Weights of a small GPT-style language model, trained from scratch on English Wikipedia.
Training: a variant of SOAP for these matrices, 623M tokens, 4754 steps.
Each number is 500 + 25 x the weight over the matrix's rms, rounded and kept within 0 to 999. Layers, rows and columns count from 0. Numbers have three digits each.

# up: layer 9 MLP up, 768x448, rms 0.169, rows 139-169, columns 256-319
# down: layer 9 MLP down (transposed), 768x448, rms 0.162, rows 139-169, columns 256-319
# gate: layer 9 MLP gate, 768x448, rms 0.161, rows 140-170, columns 256-319
up139:478446513514471472473535525525511548505457492467481472494511542507496503474503474496520465521516497460501518441490518471476525506482496501512490493496475472560516532483509506500516454517505496
down139:451485477480470449490514529516450428529473495498458524495549527483543526485458509493481513505533492503526505496500435549485447490524495465521520516543487506505514508514492444483549533565510505
gate140:521536509514476543491490512484511513492495542483487462499486551500535503502490468477521491541494512476517529498548470524553479496534486467485510505458459513516469494475504497502475518476469521
up140:464499472492573474517474488507512517492539503531512503502521495509488494477530506475476545470493474487469498466506512517513466479486494503496508490522454495501491474513428465504485515533491474
down140:473507483473534510484466513460495487478496527510543530510488482464520492477541475467529495511499493470454489502545506446585515539472523486507517522532505525476480498542494527515479515533515468
gate141:508508487495463490562473468512507513503519517496515515507542529528539497511489508504494474535530498507548496546508501493492505501517493526480494442505455477479505511505534506504496465565470507
up141:505495524477504480516514506464496517470520496506576477499502524482449547464481481476553501501502510507498488503508511497477450547464542501459470522529474479493485490493528509486490494462468506
down141:488490504483489490489507504500454528487480494475470555533487517489536542507513532466513482522474459497457493516499486585470506475488545515520481480531486487512484520503528488521514493468494528
gate142:476473501513440479541500484475505494501508515434465515485526523456470443472490518502472446506509517500545509494519517517480479479488482485518468499496498492513506494506484529537503466532505532
up142:509568467485511524448447480537472549511504486505452485503498485478476524479521473478507483479493475497490490479525497484530494483530471550499504473451515515446532464453485486504493521460482532
down142:453519503520511466524517526560504489515493526434507549551507485510482492499535516476497482502512547455499512514495557493535510501522491481515497512485520506516507477445483484497522489548481538
gate143:453525465468516476532514527440513502523483455527514462545477494505501523472506515459507520490514530535457470505484491486509533469469485509514507459508509475502448432553473486492558495499549529
up143:529465452521472470520500470471510506522532440503523462505506500446499516518533502507514542466521530481494510517469520529480454524489483509499512504486516467518523468523489489498538474511497536
down143:495478462513532481517498535532437512470497523486521515481492536499469484528515509513566520522495511498507496516490509503519535478526531481521537521487500541542499502455551528521454509505475486
gate144:544529481458542488536465527503507480491460496515506519527472511513516484458551521430531498512503527502468518500508534477521463550494516470474490485467548586514501484527486507486497468486527492
up144:514473471432517518504523488498485488515469489517511495559481509520500441487551569504512500497500475496469477521527564471481504490464513494495479516499518557481500518531473498520516501520540511
down144:466474495518527492513511486519492492470498504474476482513447481543514537533483452541523536474486512477526456499473496538470494507517500497536488486534466536509534496474510476485498499479446520
gate145:417536504525516526511527517528496497495492475501435472518524475502496510489528521465486492506531472527512476484474494503499483515474460494484493520485478546452489492482492505529474442520522482
up145:506507511495537500497495522529486523473521506496528501509471543544483463515471485455499510435557570551452479504528533490516526506477488451522488482528546493535493509532520471470495527463539526
down145:514501470513462477526477512509483483541506529511468508454502551468498493465560494481458512505485538492484502533476524479519460482446504511535531478480522458514477497462524514520500494510474453
gate146:468513532519513489506505459540474476565497434512470549505526494563495514492482490484478512483503465496451492482492506517573431522476497509481490548532483477507481464462460582493521525549501517
up146:506474521496546522455505457510542475518546495484523550484533542518525523487535495517483487496450511488524530489508527516525502487439527513446491484498527469505453527475557500503482454494476462
down146:490510538502505497498487539532503491473492471456467511567503518513483463462556507508502526498518512484495453484502453471452495515501464518480467503502520528503523538485429525495461515462516486
gate147:463500477450522465452477525486531486492498518474504499527491512469530572470475512502461526454462500501445463494517465499509479517522510497483496466493536496431541476553522521473529503500484545
up147:522491527454473482504510498481511464467525486487472442528500480498491515518535517491502491513529521530490498427541541498487509506507512540541495498468507516508484480542470480472444484481495471
down147:478504503500506487529501500478488519483517533506481512523525488514486485505493532531485462542522531445493528516496541470482478460519530504504550553529514544451450520494505475498540513474498501
gate148:505527477465467493540461506507480490488525519506517514474514494515490517480504501463522541539477552511465511484475520509500450479491513490474539501511480471518491497511431522528551507493505479
up148:499497516496525483511497487540485512561508494484512460524509500495496509457498506484552543542494510461479496458472490480490477503479491516507501508468526479479492513472513499486500489480491517
down148:479463460501464501539481525482489486470511487494513491474498495507497506463542465485512490478502497472478477494493515511480517486512481498498499522544469510523517500519525457486514484515503475
gate149:514475505524500508498531514520497545505475506494471495471516500503481532501508513501515489519528477495472507529517509491469499513506525493506535512511465502530470500533521475541498533567483567
up149:510475491502496543507522543470517532504498530478515444539487449493466432530512504544490464486505450506510462539550485506499544488516513465475479475467526509491508489513483539478516542528506486
down149:567489489457527474499500458495486469485460509479491518516489444534504501531480459494483494512508512484462548519505489516495493490492513524481438488504499477474489488481515511519483445503543483
gate150:470488526517513489521528464481462517501504498507502526467496487496487466474477537511504490535526513494500495501473508501498467497525466503509397485475525486513485494489504501518499477510491546
up150:506465498509488508496507580513470478521459481462521479438493529468506505461572500508567508487462562470463495432528486475509509493515562494483571499490523465508564507491513498518527570462464531
down150:535470504532513471530472521511515485467456489510499474498500496507513464494505472492503487499497484517495521529509489474498504448494503439459496501503542497523483503497546500480493516447526489
gate151:483556520484487477515537521505481479470485451543497489499490508485555487488443503507530503548511529497518508553526512506451514567510531495485496497511518514481520473545447493486544539504494562
up151:511556544532483491499511502523469507500521501492522460514456482494523488480523507546433487499513511531500524508510489484483501493484516506520479528507506499487501518487502460523502501570502493
down151:496491512516497529476511537467482488506503509482438494525534520526451492487542499518479466520499512510447507478497482540474487469515488454527480500481478486530463528508514497509473476518518485
gate152:501549474534518508543524510515502526518533477507476503580485502417496512454517525557504540495475467541488501495500524499515488508570498536542483505538486492492538523460458504543529452525480539
up152:524485467483494496498547498515530454478550497485551470423527472496520524485462476448471456548530517535443583485488537476431483531461548488472489516535505453482508517530501551524519494448470505
down152:517451483458529505503516480533465486549508511543470522485487553434488489536442528452451514473549512518483498530474501473518492521517474478476501483501482501480526505497498504514537551472548504
gate153:518493497525494491491499501492530476466521503477506476447478494511499516456457503554500504513493443508499479508498510487523508506483502517506531504544491494534496500481489486452518500478482495
up153:483487473468520460542519465544554526526549524521489488509522483482492525501490502477501550474550477508530483530488507524497507506527523519515514467485510540469441507484485509502488503517467512
down153:497535481483531529468500503506460493490530454489477515535451560493497477539469508521519518510470500504467487549514518519472549524464472526522531511516477530505478496498500515527495517502520501
gate154:508529466490500465458512514485504513494509489510512503490532510469490489537513474497500530485511512516465508534493522514484492495492439517544543539549473444479503503494541510540507527480496517
up154:517503510531525546472516487480498493528501499521502520495503517482463534533476484548491473502481469495449525446496516505452501516508475537539498502467510495508478508519528530472430478493487492
down154:463487479516487506524489529483493464455501487492491529554506502481487496496543502498502485483467450538503506484510509488483451526492517554509501504502473496501500532505521548478450463482514489
gate155:532514461475445502471498482492529500501488547501530490497473518506527526448484488473500489513488532517465480496539497475525517486456483540475523479543556489492496486483463502499523493494509499
up155:469518507481493520476502489495483505517487513488510501525510517503505543476469488524487482452533443490527433485493520510548501537519505474485503502493515518453519470525504509511523461479489489
down155:501517522485522526551508507486463511487517569525471511508484524495528499487485538513532505461522466524523494466507530500529499518572491489536528514452498472502487524510478547517527504511512462
gate156:479508492473517518506513498534519554484520547496537501504511569498496463486462468524520512474493499540521511513474545510532494464470478509552487516507495518490466499463501512468509485462487491
up156:516519486470530468521540526541496539507510459543468511485498493541494471531484534512498488552456500472528455519508516491502510541513475494456464501482523518511492493498483516473463528484501530
down156:478523550514521442531480501480512431513463510479534493482494481529547508553474525550478507495529465479483483499498491515510517527469493477467530503484486483522534505551549525478477503468524455
gate157:514499535493510538523484511485518525483499496511468523515498484484520476500479540534495478466524496477523496475507492520516479505502498531475498494505532492528518475512488502497471486492487524
up157:499464490478509480475507477524488514510489511526504491453493494491504513489512496493499493512506502514521489481535506523474517510508489464491502483475565490510537515495480474516503543521508533
down157:508497503489477512494501559482518551497502489496527486487486456519538560502472515484522542488518463496525489464494503477494522515505496516497549531501533489514492497516491480520509513494500472
gate158:563478477511499493484418578452519499484527478461537492483474504505489509493495528503522459459501520472523496515500539524523463518499512513514508561482520479500540446492518528476435523501509527
up158:526472459471500472493534537488485469490535520491493469507550462497523509452515503509482523458510512512488475524490478461487516474524498473487442457527533511471497492464480521515460550491530551
down158:489492479539470474446550507509452510522497548463518498518569499486452483490502471472507527528480512488502496514524495473489495465496487540526472510516505509497486478535479517514480530464517453
gate159:519506540514473483538520477526539497511484559517463481509504510483481490495490481503468507512462510500474499540509545505468500493492434498474499495492479444515478522500504494493539471516518468
up159:500475499518511515504489490518548490498479473494513485520524472486513503539520467542530482503524511480498493495484548547495483542469478484506511514532494479462525500495528513502433537507523507
down159:461492513425466476533447496504485493495498502489516501483530467487518501477508521508502510504495522477472434495517501454461482516550551461547504473517509496488496528498505470513489535519527507
gate160:526482492497485520472517518520488500520515470499510494522502502479518473488491516473480504501495458514525519491472500488501501519486486503528495514499498469522475498475467516494519511515485477
up160:503499495477477488439510531521480494506517466501505477512465479481507472500502485482477518502474480466559495452460461482499533506458461461556499540501501432531508498525480535483533516497511507
down160:478496503497485498491485505496511492492494513483509519499506514508486521494496520479502480487503486519505517489526486477514520501504480491495498504482492497515529518494534491499492497494482475
gate161:513477480473516470517520470498501496508485502516491512528493495487507500525531525485507530488514533510488499496495491502502527456506508482563474520478497459520502491506492485462503487480525515
up161:473484506474481494487517504501471508491470471521450522478485480499529549518507510492457487498531515535492480493519521516497548509499539524546493498499503512542496495498486491510519518494506491
down161:484487486495492486496479507512514523498524498492530491527488520504500542529468511495522485503510497540486482499507499503510491518530497487482488488478487490508513506497523519524505466490494516
gate162:532517505475476455535530469504496498498479516540510504477472490499496525479492524489508495548498523504497533530510514504502570516506514469481502529465527499516491510513511499462480529518457505
up162:488516507511498540531507487471552519553471504538560517552511498523475506474461504469502488549444481502491523497519534501488560465523489524523478505498508491504497483505528486511477488483512491
down162:482518496473490483498505511499463503499504494480463489519522437520500513485483517527497508491494495476528494470511509494483495529506484524538485455535517500534529563470497494529527537503489511
gate163:494547513458470511484543535489515459492547516485457440510509562511533505497475500476457504542517518495528502524538505524492524504518461528517472519549534484482487509484547467434517520479482522
up163:513502461459528529493472474498514483514488515510468531496536490477479507507559497482492539476469469512496533469527485511518504536489499555470472469463521543465520510550483457522505481491459502
down163:517487485517529528504506520503550495520486485476485522512520513491545459527560500484483474464474505456540487480528506475469490574518517466530468494449534489518470524467480519535499524544508526
gate164:561522480483527527489493547511474504489506450469475531473493506509513527506490476499493486440461486534440498520471497526511485528452506449447531507521509474518518468481486561497480466527530504
up164:484542513494462481484475485504564519493500489472513491507538498520521493516489506534496510595517497527504507488491475488549483455523537489515531498470456538482518488492539486462520528486468519
down164:480497506476480485526498478531492506523523531517500498490502483459508485479524467484491491556519508550513504535483523485513512510494509487511506498532499523493491469503505486548538501507542509
gate165:488520528486485494454521473510527513546484495506502481548510482524531517509558498467495513548500451493485528459566522498586481495484525509511493439507527538514499500485494504493526509537519538
up165:523500499509494473523498471498475512479492554477534499488437482428470468476473559527452506505507505534494492557477562453497518511518445503490473481515519488490520461503460456487485476490494473
down165:495475463478497552527446538476469511505511498489540447539502473501505495498482533490515486487499497522493471486535505525544488465483495554484496506544479497515503521487536540550492485498487499
gate166:514456477481513474483490544485532477446516483506471519527508546484511449492485537489520488497526530482515483460531521536487528540516478511458532473503500466532494488510506479470549474528499489
up166:487533497506504523543499518505467497527464510512503504471533542531519555481525531529512501509489500512492498468464527503538490519496467520471517488511504492483490498524492442491528489491474437
down166:496465539512533506466501485499534499509445480512479469476482534516484472527504519527515530499483513468466509490519490473487480493492522522486473530496496502481520518546532494497519534510518491
gate167:540501491510515488507505498505525509507457497514471544484503489515500491531525464519494515509502481494544522530528500529458527510449502491492502537517503531547483483498496489515471503504447505
up167:505506505469480456546482497468549489493496468545532487481502499514463536497532544505530491524533516513492481451485515480473514449498481501492504504508497483530479541495497516517489510492524458
down167:537494525534531503513490530485533537539488509487506471494514486506566521548470520520496490494467484488496493479500467478505503520529489539473497503451516509492470532538508529513462485510442492
gate168:475503472457526538520542523532504545515501471543540557499525439482486573519512560549503502470529450530500510499473525519509493496427509514528520551514493477573500499545514507488489538543478471
up168:511483537523444524488463473496511516475481472506498496503516488450539484572499504526509528534486524516487481479470531469465478515487484526479519484472504516473535518535495457516516465485461468
down168:467484486462465501528515503482482546539497530527497492482511505512555465472536532507495485489487501508528499529557508496503462477501489455474506531445526505492536477534513526514485499522462521
gate169:477512501515515527494522488503495535505463482509479449523495448522517502463457555532494475536489547502470485436506492515491535440485483474526525479512446514489512517498495530481506498516493466
up169:506504516508521520512481479495490540509478516509479507491503506491439494466447515517498509529573531530469518464487502495453528534501498491491501418469496512450535484504499559492532504520511481
down169:506513491487515509445481490506539515527467491482517471476509505511530478499501514475525521519466487517552484449537511495489467550470449442439485487492530513496539515491540488506529555527511544
gate170:498512540481485510461512473527491509485535529505518483532509506474482471488484521488511508485501548507502517494500484495489511532446527479487488480506512485507502481504483506491500507497495513